{
  "vocab_size": 8192,
  "bias": "none",
  "init_std_down": 0.0663,
  "decay_fraction": 1.0,
  "batch_tokens": 65536,
  "doc_mask": true
}
Each number is 200 + 20 x the weight over its row's rms, rounded and kept within 0 to 999. Layers, rows and columns count from 0. The size before them is the row's rms in percent of the matrix's.

# o: layer 5 attention output (transposed), 384x192, rms 0.0573, rows 230-265, columns 96-191
# v: layer 5 attention value, 384x192, rms 0.0506, rows 231-266, columns 96-191
o230,089,235,215,268,174,209,208,192,239,190,246,224,214,188,196,200,234,231,211,202,167,182,201,176,207,211,225,205,186,193,172,187,202,189,213,241,192,180,183,220,206,190,208,211,207,216,218,172,171,198,184,209,200,212,230,192,201,202,198,196,196,196,185,203,185,217,198,199,202,190,198,174,170,217,199,233,188,198,170,219,203,186,228,193,172,215,219,218,216,186,171,185,187,208,183,197,174
v231,095,221,195,185,234,180,218,212,190,213,176,205,218,177,250,168,189,183,176,215,199,202,204,193,200,176,217,225,202,196,219,218,197,186,217,185,193,185,192,225,213,215,203,212,199,196,190,198,162,198,224,159,187,243,225,204,198,210,194,181,201,233,238,204,162,218,231,210,186,201,217,210,189,203,216,210,202,205,230,242,226,211,224,221,197,197,205,206,199,234,185,229,226,212,209,203,223
o231,092,209,241,163,170,219,214,233,195,200,226,202,207,175,184,202,196,178,231,194,178,229,233,196,206,219,203,249,184,182,203,193,215,238,174,216,175,213,199,176,190,195,201,166,219,196,196,170,191,219,190,237,176,192,203,204,190,197,176,204,184,164,185,214,223,217,182,175,215,196,204,179,190,213,179,211,213,223,176,206,171,258,193,203,184,194,230,216,226,181,210,199,240,209,210,218,217
v232,097,231,205,229,202,175,203,208,206,216,187,170,160,181,172,187,184,216,199,205,201,237,180,220,189,201,209,237,221,179,217,200,227,197,183,185,198,237,188,217,201,225,146,201,189,191,219,166,237,179,185,202,209,202,206,177,234,224,188,231,208,214,196,236,210,172,197,181,200,205,175,185,178,194,214,195,171,171,215,202,191,200,197,217,198,200,227,212,204,220,196,231,202,178,209,175,193
o232,095,191,204,181,173,225,189,172,205,183,185,221,192,206,214,222,202,139,179,192,212,184,223,195,201,207,187,198,234,182,178,210,160,185,216,212,198,190,202,171,193,165,207,229,223,249,198,215,167,176,205,197,210,193,231,221,220,191,215,202,238,221,178,218,205,225,205,181,215,210,202,214,185,209,165,226,228,194,207,166,217,196,226,187,219,219,142,178,215,180,209,202,199,210,225,218,163
v233,094,203,165,206,186,220,222,234,232,200,229,214,215,195,200,195,232,213,209,211,238,206,177,223,193,198,194,191,185,240,237,201,228,223,194,166,209,210,253,200,210,184,212,176,174,207,161,176,200,187,169,202,166,221,233,186,195,174,203,223,213,206,193,188,226,204,197,206,190,192,185,212,219,182,181,193,210,192,201,216,195,187,197,209,187,200,184,208,196,197,224,158,210,177,206,197,189
o233,088,201,241,184,175,198,201,219,217,148,138,217,199,233,221,190,161,221,204,174,172,176,199,190,185,180,221,200,215,197,222,204,221,192,216,206,202,181,210,224,214,208,186,183,213,194,234,195,211,182,187,212,209,234,215,179,190,198,175,171,181,203,181,199,228,201,186,198,206,225,182,209,189,162,201,188,197,239,193,213,180,180,217,221,222,205,207,222,200,188,193,163,197,222,194,218,234
v234,099,191,235,215,213,187,186,151,186,250,193,207,209,224,197,200,216,198,210,217,160,185,212,197,209,188,237,208,222,172,208,199,209,208,194,223,193,146,234,192,206,182,156,189,195,160,232,197,228,170,203,200,240,189,170,222,221,205,196,186,171,198,207,222,197,182,210,226,205,203,206,191,173,192,176,190,193,201,196,206,192,192,187,190,237,198,212,180,186,178,186,197,195,182,182,213,199
o234,096,194,235,191,217,187,215,191,184,216,226,236,179,202,174,220,202,230,238,167,219,223,212,212,224,219,194,212,175,174,207,214,181,181,177,197,208,228,179,200,225,198,228,222,184,188,165,204,203,218,214,193,224,191,167,191,228,196,210,226,206,191,182,206,161,195,215,208,196,164,186,210,218,179,211,208,193,183,205,186,238,228,197,167,210,215,180,197,172,199,210,234,186,201,170,203,181
v235,092,212,185,163,242,179,203,151,179,187,212,202,202,208,181,181,197,222,175,216,194,203,213,165,210,226,195,199,226,227,225,212,198,204,211,175,175,170,215,193,177,198,184,175,179,220,214,199,191,237,199,205,199,215,221,176,207,175,183,229,192,203,188,166,196,209,189,198,250,195,182,190,218,172,189,179,187,177,202,240,198,178,198,209,193,179,188,180,169,219,183,204,225,242,211,193,160
o235,088,200,211,196,205,185,207,206,204,149,204,218,184,206,182,222,178,207,164,170,176,188,223,246,205,196,203,183,200,228,199,196,179,158,225,200,184,188,218,229,194,207,194,207,159,220,178,207,178,202,207,204,207,178,208,196,201,199,226,177,195,151,185,164,207,231,192,184,199,162,194,145,179,162,185,198,197,218,182,211,199,200,193,192,191,197,210,161,168,219,206,191,208,241,217,192,165
v236,107,228,214,220,177,185,162,222,198,179,196,177,212,183,178,189,184,187,189,228,202,209,221,209,202,180,197,221,191,221,205,202,226,206,148,210,199,199,205,196,190,180,180,221,194,221,180,205,211,205,184,195,200,225,207,205,231,214,204,236,195,203,227,214,175,188,212,200,236,203,187,166,195,161,183,186,216,225,185,214,250,237,231,178,216,213,230,204,198,186,201,188,227,176,178,148,184
o236,107,192,217,193,178,190,220,182,179,198,202,222,206,205,229,222,213,199,197,170,234,184,199,218,188,211,244,228,195,217,222,261,213,240,199,194,208,212,191,158,204,159,194,168,183,209,184,204,209,203,192,196,193,202,214,189,205,202,194,205,214,182,207,218,188,176,197,247,215,216,238,211,182,175,180,209,226,173,222,166,194,245,236,211,175,207,189,165,209,189,195,216,214,184,176,239,224
v237,096,177,173,182,177,190,209,180,184,220,178,148,245,221,195,189,221,212,213,203,180,172,194,184,186,177,197,207,184,210,203,214,219,207,220,216,199,195,210,205,178,197,153,170,205,210,191,238,207,228,206,198,241,167,209,207,172,196,192,153,201,204,197,205,175,192,210,220,204,235,188,212,192,185,212,187,214,219,182,194,176,187,199,208,190,221,189,212,225,195,199,200,167,204,215,235,222
o237,090,205,205,209,208,208,233,200,168,201,208,173,193,183,167,176,211,222,220,216,226,177,202,206,187,203,185,201,173,185,205,167,209,198,170,219,160,227,161,197,202,183,210,184,192,200,190,193,241,181,208,211,162,167,208,175,203,195,206,209,178,197,217,184,182,169,189,172,199,226,173,243,231,207,211,222,180,180,186,194,211,194,184,176,199,227,230,220,164,200,199,189,221,168,190,177,220
v238,096,206,184,191,187,208,157,209,203,212,232,195,179,237,199,229,187,153,204,199,213,191,221,187,186,194,185,208,198,198,198,213,206,235,173,194,216,227,184,208,185,170,235,201,129,205,188,177,220,197,200,210,196,207,180,198,168,177,206,236,193,236,193,173,177,188,208,166,170,217,199,205,229,208,228,195,177,189,188,225,222,264,249,203,163,190,160,201,226,187,210,212,197,190,213,172,185
o238,098,191,192,198,207,212,212,191,150,186,162,212,184,189,248,198,224,188,197,201,202,185,192,222,182,192,206,186,219,215,223,192,239,208,201,209,214,190,200,183,183,227,172,172,171,222,208,222,203,190,238,231,161,251,181,213,177,201,196,193,157,191,212,191,197,211,175,226,186,216,233,208,199,184,168,218,176,191,250,206,221,176,222,184,208,210,235,213,214,194,189,201,199,216,166,227,227
v239,097,224,183,202,188,226,169,233,163,178,230,214,151,210,177,208,196,182,179,187,228,217,211,208,174,171,189,189,186,215,190,200,219,192,197,177,216,224,176,180,197,214,188,206,197,182,215,180,155,213,197,262,189,232,196,193,166,217,224,141,228,229,196,211,204,215,179,208,222,206,221,185,220,187,239,184,204,175,213,218,183,189,235,187,181,222,180,187,240,183,190,199,207,213,207,202,195
o239,093,211,159,198,214,241,201,201,216,168,255,196,199,211,209,243,222,203,191,176,182,207,225,221,198,180,156,206,168,227,199,163,160,220,222,211,215,212,214,212,195,205,212,208,200,191,204,225,183,235,211,219,169,213,191,188,229,164,191,193,199,173,176,215,209,214,216,196,216,211,183,183,201,155,206,225,177,177,204,213,163,171,175,195,198,208,184,213,198,223,172,179,201,180,192,212,196
v240,089,204,177,201,156,192,215,199,177,173,203,207,201,201,187,194,194,189,168,172,193,188,163,195,153,189,197,211,201,207,211,215,162,202,206,194,215,218,211,168,188,198,169,197,190,185,213,237,207,219,218,243,214,200,235,167,204,217,223,197,175,188,215,223,186,218,169,184,216,219,191,231,184,189,186,217,174,177,199,180,182,205,219,184,176,214,205,201,207,190,228,166,223,194,239,232,211
o240,081,162,165,214,210,192,207,174,227,187,220,178,204,203,171,177,205,227,201,219,195,220,216,205,210,227,207,190,169,190,182,173,183,203,219,195,155,196,192,194,191,223,230,229,171,215,196,198,194,217,186,242,214,194,231,161,192,220,183,222,211,203,193,173,207,190,198,216,191,208,225,184,223,213,187,188,161,188,177,210,183,179,230,187,196,210,199,186,221,207,189,171,205,184,187,199,225
v241,107,190,198,200,182,181,194,189,217,257,207,179,170,196,190,205,218,190,196,199,188,175,166,183,172,187,175,212,148,162,193,205,195,212,187,219,193,199,215,175,195,176,238,233,201,238,202,196,225,197,218,216,237,182,211,170,191,177,210,229,179,210,207,229,200,224,161,210,186,200,188,193,213,207,206,206,204,187,238,206,210,236,189,179,213,200,194,208,185,184,186,193,179,206,190,236,233
o241,106,176,210,217,196,218,190,180,197,210,169,217,194,214,232,186,212,203,185,203,216,174,196,176,215,184,232,217,204,208,189,202,201,174,222,175,192,173,197,174,174,206,178,226,191,187,194,184,199,193,239,220,170,218,170,184,196,196,201,216,206,196,185,218,202,201,194,201,204,196,217,180,204,219,238,206,187,211,209,201,186,207,243,184,196,229,182,205,203,172,195,190,185,201,222,185,199
v242,093,216,198,237,195,170,166,205,194,190,200,221,188,196,227,196,191,201,171,197,210,186,185,197,195,231,193,178,231,219,179,222,197,210,158,198,201,197,176,188,187,197,183,198,210,179,210,212,169,190,190,203,170,204,177,199,242,242,244,205,210,227,212,198,202,204,244,191,192,174,201,179,172,156,231,195,208,220,168,230,210,224,242,226,201,193,191,190,199,205,215,225,181,224,208,213,173
o242,094,206,180,190,153,178,204,192,179,177,232,215,215,204,178,204,162,190,221,203,231,193,236,152,172,220,186,214,167,228,214,169,200,215,216,202,218,191,219,153,212,225,201,188,189,210,189,211,201,248,197,202,188,233,200,200,230,208,206,180,188,212,172,200,202,205,175,218,221,192,179,215,178,181,193,201,207,202,215,191,220,203,175,197,162,217,186,171,238,213,220,176,219,210,185,179,190
v243,097,198,200,159,193,197,162,195,233,190,174,190,203,204,178,187,243,240,211,198,186,208,220,192,198,185,206,206,209,187,218,191,189,186,196,216,210,190,211,198,189,179,187,176,184,190,193,204,237,222,190,185,232,195,227,185,182,199,169,215,235,198,176,192,200,192,197,148,164,202,192,229,221,203,174,201,179,193,174,184,198,214,231,170,197,202,197,155,183,222,178,149,185,222,205,236,204
o243,099,217,146,200,204,200,198,211,197,171,187,204,199,201,184,200,206,173,177,206,211,196,201,196,212,209,214,214,201,202,208,158,161,196,198,183,169,173,170,214,221,193,172,190,192,231,234,192,166,174,184,210,217,165,253,203,197,235,190,182,190,212,198,218,230,202,191,237,182,188,196,223,168,201,222,189,200,212,182,192,214,189,188,215,232,226,245,207,205,204,183,180,195,175,192,200,205
v244,089,207,204,156,182,200,217,203,210,210,182,183,220,214,214,203,186,204,225,213,212,233,191,193,181,177,155,221,183,169,166,191,222,196,199,175,220,220,221,213,234,178,182,167,206,167,229,164,177,213,188,185,226,203,190,232,208,198,224,197,189,241,212,172,202,161,209,195,196,216,212,224,185,211,193,218,178,197,192,168,209,195,197,191,209,174,170,182,168,212,259,229,202,213,206,208,231
o244,081,184,193,181,228,191,214,214,211,176,203,180,225,195,200,168,220,233,187,217,209,180,204,164,217,211,218,215,229,187,211,178,181,214,231,217,215,202,202,217,172,218,227,223,181,206,236,205,200,181,189,159,204,188,191,196,207,203,203,207,179,187,213,205,204,234,197,195,170,189,224,195,225,203,164,180,208,204,179,203,222,188,213,176,187,198,210,225,203,168,168,198,210,202,201,205,208
v245,103,195,162,189,189,227,201,205,219,202,206,241,191,199,152,202,151,191,159,203,231,216,190,175,208,240,157,179,174,209,186,202,184,202,212,178,196,210,185,199,206,226,178,210,220,181,193,186,198,202,205,208,217,211,188,195,187,193,230,152,189,206,213,205,187,219,193,206,190,207,220,198,197,193,204,211,194,193,189,191,195,221,198,202,151,203,188,197,196,192,190,193,185,204,236,175,214
o245,095,207,167,211,214,198,210,185,208,180,237,209,192,207,221,201,175,194,180,215,181,200,195,177,163,250,160,187,209,201,156,225,210,191,202,204,160,214,191,204,197,221,187,181,184,172,194,204,167,195,200,210,193,209,207,192,148,208,174,173,211,215,202,193,190,176,177,169,183,228,212,201,170,208,201,187,195,175,190,193,196,189,209,178,227,177,203,209,224,236,205,190,193,195,223,212,221
v246,101,209,196,172,195,209,182,222,166,222,193,200,183,212,197,204,209,206,193,195,173,205,220,167,230,173,228,198,186,207,216,204,215,201,208,195,177,162,233,200,212,176,188,210,204,176,196,211,252,197,215,199,227,182,197,196,211,202,213,181,205,201,198,202,209,258,195,239,203,209,175,225,171,184,222,189,198,178,189,202,203,202,168,205,212,209,179,203,206,198,203,190,220,238,233,212,217
o246,093,203,203,198,189,212,201,172,181,219,236,214,183,221,163,202,170,215,203,212,204,225,232,201,158,206,186,225,175,213,178,180,210,182,172,187,184,219,224,211,171,169,203,201,200,226,216,179,179,197,196,207,232,175,182,173,187,214,186,236,215,200,176,181,191,168,171,184,186,178,187,186,215,186,238,216,196,199,210,190,206,228,213,221,192,199,198,211,210,224,191,179,175,193,194,185,166
v247,117,213,192,211,183,179,210,218,244,188,218,181,216,197,245,199,202,193,204,190,207,190,200,236,190,219,183,191,206,188,202,192,192,209,217,198,192,196,197,212,206,171,170,226,149,220,208,235,222,199,192,208,227,197,198,226,198,214,226,206,215,194,212,177,208,176,210,215,187,190,194,201,192,200,182,205,222,233,202,197,210,187,209,211,209,193,210,207,192,208,221,170,212,169,175,223,188
o247,112,164,189,216,213,214,193,219,167,189,171,214,210,201,188,215,185,197,179,200,185,189,198,216,243,208,184,193,229,192,235,188,211,214,189,185,215,203,189,168,194,187,181,186,173,203,184,205,231,204,213,182,214,228,212,194,211,235,195,218,204,189,187,179,193,216,186,210,196,208,189,199,195,184,209,185,222,198,195,182,191,191,170,233,216,169,220,147,200,213,216,249,226,207,198,183,206
v248,094,200,176,229,210,176,216,238,218,217,179,175,186,176,223,196,194,155,237,175,243,183,190,241,174,201,209,184,191,172,200,222,212,241,165,203,189,193,238,207,164,202,209,174,180,206,214,221,222,174,159,170,204,210,197,207,205,188,199,193,179,212,167,196,171,195,212,214,205,163,211,216,220,212,191,192,212,199,198,233,211,191,222,194,194,238,204,173,234,193,156,211,246,218,165,209,202
o248,086,164,207,184,209,242,190,192,190,201,164,147,198,187,166,195,213,190,222,174,205,197,208,201,204,185,225,205,181,216,256,198,214,212,197,206,201,203,192,162,198,198,170,203,209,198,238,206,210,171,214,209,199,237,226,208,218,169,216,196,204,189,213,200,198,203,212,215,207,190,165,186,205,199,192,222,223,184,177,191,217,208,193,221,176,198,222,207,202,219,231,167,212,202,177,233,217
v249,100,205,202,224,190,208,185,175,199,194,220,198,185,195,211,181,195,258,203,210,189,207,224,220,184,164,200,244,227,218,182,259,223,210,184,197,207,207,199,211,183,178,221,217,189,196,211,200,142,194,190,206,155,211,223,156,213,221,170,190,185,177,197,226,204,203,193,236,184,188,201,210,213,189,200,187,190,208,209,223,182,202,209,180,179,205,215,202,210,220,169,180,191,190,207,209,196
o249,096,216,193,208,229,209,222,217,207,190,192,166,187,175,200,204,199,154,254,217,234,195,202,220,190,209,202,180,235,211,228,203,195,229,228,211,176,215,238,210,221,185,204,178,221,213,192,214,221,218,174,214,180,210,204,199,192,186,205,191,183,177,181,181,208,225,195,213,219,209,171,240,182,185,204,195,178,233,186,221,202,201,207,210,163,218,179,214,186,183,204,176,237,184,206,201,206
v250,098,223,191,177,204,174,154,168,182,203,175,198,201,194,177,204,171,199,219,204,200,219,205,159,186,158,202,228,200,202,200,155,172,202,224,189,159,224,174,218,164,203,219,190,199,180,208,160,176,213,168,203,191,198,201,161,175,201,210,192,195,204,170,162,227,184,198,192,165,235,200,214,210,212,208,185,216,217,158,199,199,207,221,174,196,210,194,235,226,211,218,188,182,191,188,228,185
o250,089,198,191,204,178,199,187,211,223,178,216,196,212,183,208,205,177,149,206,203,221,196,230,181,214,193,220,183,222,207,225,210,172,228,181,203,221,213,176,195,205,228,228,208,179,217,176,232,193,214,206,228,210,190,202,232,196,176,201,184,183,204,223,200,224,204,178,192,152,181,203,203,206,190,218,239,197,210,195,226,185,190,205,169,189,198,177,222,172,177,203,177,198,197,202,189,216
v251,103,188,191,248,237,221,167,194,220,223,218,193,224,192,210,224,170,219,161,252,180,206,221,235,197,209,178,222,235,204,192,214,204,223,243,199,224,171,174,229,192,251,188,178,198,199,179,181,176,210,187,226,162,197,215,219,189,190,161,208,201,195,205,189,230,209,227,217,185,185,204,167,213,202,190,212,199,174,207,205,226,198,199,233,193,171,192,215,231,224,174,188,195,217,189,195,180
o251,098,201,219,171,198,198,205,217,197,166,165,209,166,197,216,187,187,196,165,213,223,188,171,219,197,217,207,149,197,158,170,205,218,205,195,211,217,214,229,204,207,197,191,212,228,208,191,218,185,193,211,160,191,216,194,228,207,205,174,188,200,209,196,222,222,175,191,174,216,179,172,232,177,193,229,201,214,205,219,216,168,179,160,198,212,207,206,198,215,190,221,176,202,205,204,205,177
v252,100,237,210,196,176,189,193,184,201,170,191,204,195,175,224,198,208,178,192,157,226,246,195,184,193,250,221,167,228,210,174,217,172,223,216,200,216,206,219,184,177,188,218,196,200,210,196,220,174,233,153,218,220,201,219,183,188,193,198,177,190,227,200,191,179,180,205,196,207,210,199,228,189,191,177,199,200,198,197,165,226,181,174,224,214,203,221,185,193,202,205,195,197,224,199,193,202
o252,097,180,160,227,226,188,185,199,196,193,224,186,187,191,188,193,156,180,193,202,206,224,216,190,194,233,193,226,200,212,193,181,192,180,221,208,226,182,186,196,212,200,178,221,188,229,210,197,193,200,176,168,210,197,198,198,227,216,197,221,187,217,165,183,252,192,216,185,208,197,185,201,214,206,189,227,206,226,182,200,234,188,207,229,212,190,215,205,201,270,206,181,206,213,211,187,196
v253,107,215,196,199,191,164,194,201,183,217,180,196,222,152,216,190,210,201,208,208,186,171,197,225,186,209,163,187,198,182,203,186,165,206,186,233,224,176,235,203,220,180,215,229,142,238,206,214,205,179,204,215,192,181,196,222,202,201,206,183,228,208,219,203,165,176,221,174,190,202,205,215,202,202,212,174,198,223,222,236,236,196,191,174,210,205,192,220,208,172,209,221,192,181,173,179,206
o253,104,187,201,198,225,214,228,188,189,147,208,196,193,205,200,192,208,231,222,198,225,210,244,205,176,167,277,231,199,176,206,191,204,190,153,196,173,188,185,184,233,229,193,190,201,185,202,207,182,201,199,196,219,231,191,208,211,210,213,198,175,205,200,185,192,189,204,183,202,189,167,188,209,186,197,214,178,203,173,201,207,172,184,193,195,207,191,168,244,193,195,232,210,185,183,219,186
v254,096,207,205,174,224,221,190,244,182,204,173,194,229,219,175,217,208,223,156,222,169,181,190,204,187,197,178,196,198,219,183,186,209,187,219,177,203,200,171,188,253,208,192,183,220,173,179,166,198,194,215,234,242,192,184,201,189,186,163,205,202,174,220,222,210,210,202,183,227,241,171,198,227,168,181,184,171,201,209,193,197,195,185,178,193,205,214,193,140,194,221,169,193,211,200,193,234
o254,091,199,174,216,206,190,247,229,207,229,221,223,198,228,232,198,193,218,154,177,198,203,187,186,183,169,199,212,230,199,210,180,178,184,191,180,181,169,220,231,208,194,210,204,176,189,187,221,214,206,196,192,160,219,206,205,195,203,163,209,202,213,204,200,199,205,167,178,191,218,223,200,232,187,226,189,218,179,151,221,184,189,237,170,160,216,153,179,191,194,205,195,188,203,190,216,197
v255,094,214,240,210,201,192,184,191,206,200,211,167,195,180,209,207,208,207,190,209,177,226,205,223,188,193,218,187,236,198,194,227,213,227,191,206,207,184,199,216,182,208,197,183,248,191,189,208,175,191,195,232,167,240,196,216,170,208,186,205,223,234,207,172,182,207,194,234,186,190,208,204,196,201,197,190,190,182,201,191,214,212,203,198,164,200,232,234,227,195,209,212,209,224,184,182,219
o255,088,228,196,200,228,217,192,218,196,220,169,192,179,236,198,183,208,197,233,208,228,199,207,210,162,188,206,185,171,178,221,178,190,192,228,259,206,222,216,181,178,199,195,192,200,197,196,189,196,206,227,209,193,227,189,205,205,165,182,213,194,189,201,219,223,178,206,173,212,182,194,233,181,217,185,211,202,196,172,206,200,159,187,192,184,214,188,223,207,165,202,193,254,229,176,220,222
v256,101,218,186,194,180,191,237,172,213,166,239,216,188,206,210,191,171,212,201,212,230,229,180,249,194,211,225,198,218,239,172,204,172,192,185,193,186,179,202,187,207,213,246,184,166,238,207,226,182,174,178,203,188,223,198,205,176,222,212,200,201,197,215,174,215,194,177,224,198,203,198,211,207,201,206,193,177,206,213,217,212,150,189,210,219,193,228,183,205,201,168,186,227,184,199,162,188
o256,098,160,203,219,209,216,176,175,214,195,174,168,218,206,205,188,182,187,185,240,197,210,185,224,179,210,210,185,213,224,208,195,204,193,196,190,230,203,198,217,231,178,173,229,197,199,213,209,205,190,204,214,217,227,196,212,211,181,180,204,195,196,199,181,215,185,190,173,226,214,179,152,196,149,180,182,209,222,188,199,179,188,178,230,241,218,190,186,155,233,174,203,206,170,178,215,194
v257,096,191,200,214,194,179,227,201,222,199,188,181,210,201,204,215,187,209,212,205,197,156,224,190,165,199,213,228,209,192,200,220,175,210,200,193,209,204,174,224,198,180,208,203,214,228,201,199,203,204,162,217,160,155,203,229,174,203,161,229,202,184,183,200,199,225,167,222,211,159,232,198,196,165,187,221,202,212,214,167,218,198,170,197,192,169,153,223,191,206,177,196,210,192,226,185,204
o257,087,209,213,208,204,228,183,225,191,171,195,203,184,176,196,161,229,197,169,201,224,182,181,190,258,191,155,170,224,172,173,160,196,198,228,238,177,226,164,205,159,189,167,221,187,200,228,191,207,160,190,188,197,203,200,202,210,208,198,211,204,202,200,206,217,186,207,181,230,221,209,200,204,201,243,194,175,224,209,202,200,220,196,218,201,192,187,201,205,200,192,220,219,184,216,206,203
v258,098,204,225,167,197,173,216,257,192,173,189,227,178,212,206,220,186,185,177,197,166,196,177,247,219,163,217,205,217,196,207,214,208,206,167,172,183,225,196,201,207,196,209,205,199,226,207,223,226,209,190,199,156,225,211,226,224,233,207,214,227,179,193,180,202,243,169,218,174,159,210,181,199,175,203,197,208,182,196,186,218,231,176,210,157,177,207,204,218,195,194,205,213,187,207,152,206
o258,094,210,220,176,188,223,199,199,181,167,196,192,191,183,195,213,204,205,229,191,172,197,206,209,181,190,180,211,185,213,197,235,182,213,178,223,185,197,184,181,167,176,142,207,224,183,239,187,174,226,184,216,200,224,204,208,217,215,159,211,181,213,191,207,185,193,185,212,205,228,192,205,185,162,194,200,189,198,193,185,176,167,212,230,206,196,202,209,220,195,200,197,208,235,181,221,181
v259,090,198,194,226,201,230,208,174,196,216,244,201,181,194,204,186,188,193,213,161,205,200,250,211,205,171,189,192,179,186,191,209,174,175,197,190,147,186,194,199,182,188,178,208,190,192,200,191,195,215,175,186,193,198,249,210,205,228,165,219,167,218,200,160,221,218,214,173,195,186,224,203,219,212,197,189,218,211,165,203,167,254,250,163,190,191,221,209,175,221,198,237,189,240,226,173,190
o259,093,197,187,202,230,173,217,214,182,192,205,179,210,189,183,216,180,198,212,230,211,194,183,180,201,227,207,180,179,206,171,226,208,209,198,223,207,200,198,232,211,173,221,206,170,206,198,201,177,186,182,202,157,201,210,202,167,219,220,189,202,187,194,198,207,198,199,198,165,182,211,192,148,251,223,204,207,182,208,210,235,224,224,240,208,182,230,212,185,195,177,213,191,215,195,221,211
v260,100,174,231,189,215,204,200,208,173,228,208,194,201,238,174,175,167,206,186,167,202,244,188,212,176,191,191,238,173,203,200,214,191,188,202,176,210,219,201,190,217,203,176,221,188,205,192,184,224,191,216,227,198,177,231,155,181,175,176,214,214,194,192,207,202,206,193,218,226,192,158,190,177,186,189,199,176,178,188,198,174,218,178,208,211,161,184,209,220,169,198,224,174,220,215,200,213
o260,092,202,198,200,236,200,204,183,176,177,211,202,195,181,233,181,202,196,179,176,247,217,217,162,176,193,174,219,205,214,170,230,195,178,203,208,189,170,213,194,206,205,180,208,222,208,231,218,211,227,200,182,195,199,239,215,182,207,204,172,204,183,233,192,198,185,201,223,212,187,229,192,233,222,216,188,166,192,196,245,214,189,201,172,224,211,178,214,174,210,230,204,207,198,233,197,187
v261,096,204,217,215,156,189,192,181,230,208,163,187,151,166,232,210,180,166,180,218,210,218,181,192,173,190,196,169,208,203,224,160,213,208,200,198,150,188,205,185,167,208,165,196,214,204,212,180,220,178,174,226,231,217,223,211,166,170,238,197,231,211,241,178,209,207,189,222,201,193,190,191,212,193,169,184,168,218,202,212,201,218,203,184,216,199,231,238,178,192,215,161,194,188,208,188,211
o261,093,191,205,208,203,191,174,190,203,190,203,228,177,235,213,221,204,201,204,188,224,202,212,195,218,233,228,210,185,182,203,220,182,192,199,210,184,194,185,140,191,222,197,213,176,198,207,178,187,187,202,201,217,190,233,205,182,170,216,196,202,179,173,205,211,195,186,171,198,217,192,224,197,195,216,211,218,187,166,213,214,195,164,179,199,233,172,213,203,229,207,195,253,237,223,217,228
v262,098,239,181,190,160,187,198,212,214,218,209,192,214,196,181,205,214,212,222,186,207,224,183,190,173,180,197,175,187,195,217,226,188,228,184,180,165,188,196,195,160,195,203,214,170,198,204,233,211,246,212,176,183,256,215,207,203,193,197,173,211,210,212,215,190,187,231,222,215,174,235,202,201,196,216,217,216,237,208,238,207,208,209,183,180,238,181,211,154,193,203,210,220,197,209,224,242
o262,090,223,224,197,215,197,215,190,176,207,158,185,214,205,209,203,208,230,224,221,185,198,231,211,188,223,221,218,219,214,214,210,221,192,202,212,190,235,184,205,204,217,202,158,203,201,210,178,190,188,200,179,211,218,197,177,219,214,201,207,167,178,210,214,183,201,227,235,171,168,203,246,209,222,194,190,211,198,174,176,162,189,188,212,183,186,214,202,211,171,214,164,212,192,191,193,219
v263,102,201,198,181,227,203,224,192,153,194,243,196,219,187,188,162,229,191,186,192,186,192,205,170,180,195,199,193,206,172,195,204,202,211,170,177,215,187,196,179,192,200,233,209,188,200,210,227,193,168,158,182,189,213,206,235,191,163,200,211,177,212,157,211,184,185,215,213,207,208,192,210,195,200,200,204,217,203,173,198,197,187,177,180,238,199,177,201,198,217,233,222,206,222,194,180,245
o263,092,178,181,191,202,194,228,175,203,206,206,192,152,185,194,158,195,200,211,213,220,173,220,194,205,164,199,191,186,218,188,199,231,151,197,191,185,161,213,208,211,206,224,202,240,188,221,176,202,219,232,233,184,169,186,208,215,220,218,207,198,192,201,202,228,201,191,190,210,184,194,198,209,218,174,183,200,224,186,181,192,199,198,222,180,207,190,228,198,223,180,190,178,230,194,176,203
v264,100,218,211,190,221,186,195,214,204,178,213,192,195,186,230,186,182,191,169,229,198,187,198,199,177,183,229,199,201,208,189,188,216,198,184,212,186,219,154,232,229,161,248,217,197,207,227,195,206,217,203,217,231,182,210,180,209,208,181,199,187,206,220,205,195,185,208,180,177,230,209,196,203,232,196,224,205,238,192,199,209,164,187,187,220,219,190,232,184,201,200,204,211,166,152,183,182
o264,099,202,196,198,167,218,232,173,246,225,193,187,222,169,186,214,200,188,190,217,193,216,203,234,223,192,185,192,233,161,222,220,216,222,212,177,229,190,200,177,188,181,213,212,190,203,157,176,230,201,213,194,194,185,191,206,174,203,198,189,207,197,187,192,198,184,210,221,209,229,213,192,209,205,191,212,217,130,193,228,214,198,216,229,194,212,204,191,205,172,182,223,209,175,186,220,215
v265,101,216,228,208,190,183,205,207,169,146,177,194,192,197,200,206,220,200,186,215,189,200,199,193,215,228,213,181,195,181,225,165,161,203,226,169,216,158,212,178,207,207,155,231,204,199,189,231,206,211,227,220,226,175,208,198,195,197,217,182,223,211,215,192,223,231,197,217,205,190,175,224,201,171,201,230,257,206,167,209,218,224,208,179,227,222,209,187,164,242,216,197,213,205,192,212,166
o265,099,232,228,171,221,183,207,196,217,156,213,202,203,202,195,216,206,210,186,197,214,231,211,181,213,189,200,226,185,211,191,175,193,212,190,214,209,178,231,204,215,172,219,230,188,200,210,192,181,195,173,192,219,150,221,185,229,271,184,216,208,205,176,160,221,183,208,197,193,226,169,194,194,210,199,207,220,206,195,181,190,217,185,214,220,195,190,180,200,206,225,208,214,182,186,159,165
v266,105,177,172,206,175,183,230,216,183,192,176,225,186,211,197,200,160,217,236,203,223,193,210,181,179,200,197,225,187,214,181,213,199,186,171,175,182,225,216,200,195,157,201,190,226,196,202,206,204,222,231,180,184,198,230,206,179,217,216,209,186,224,190,215,177,191,176,164,195,212,215,203,211,204,190,197,170,213,220,200,205,210,205,164,172,209,205,170,232,143,187,215,188,192,212,172,229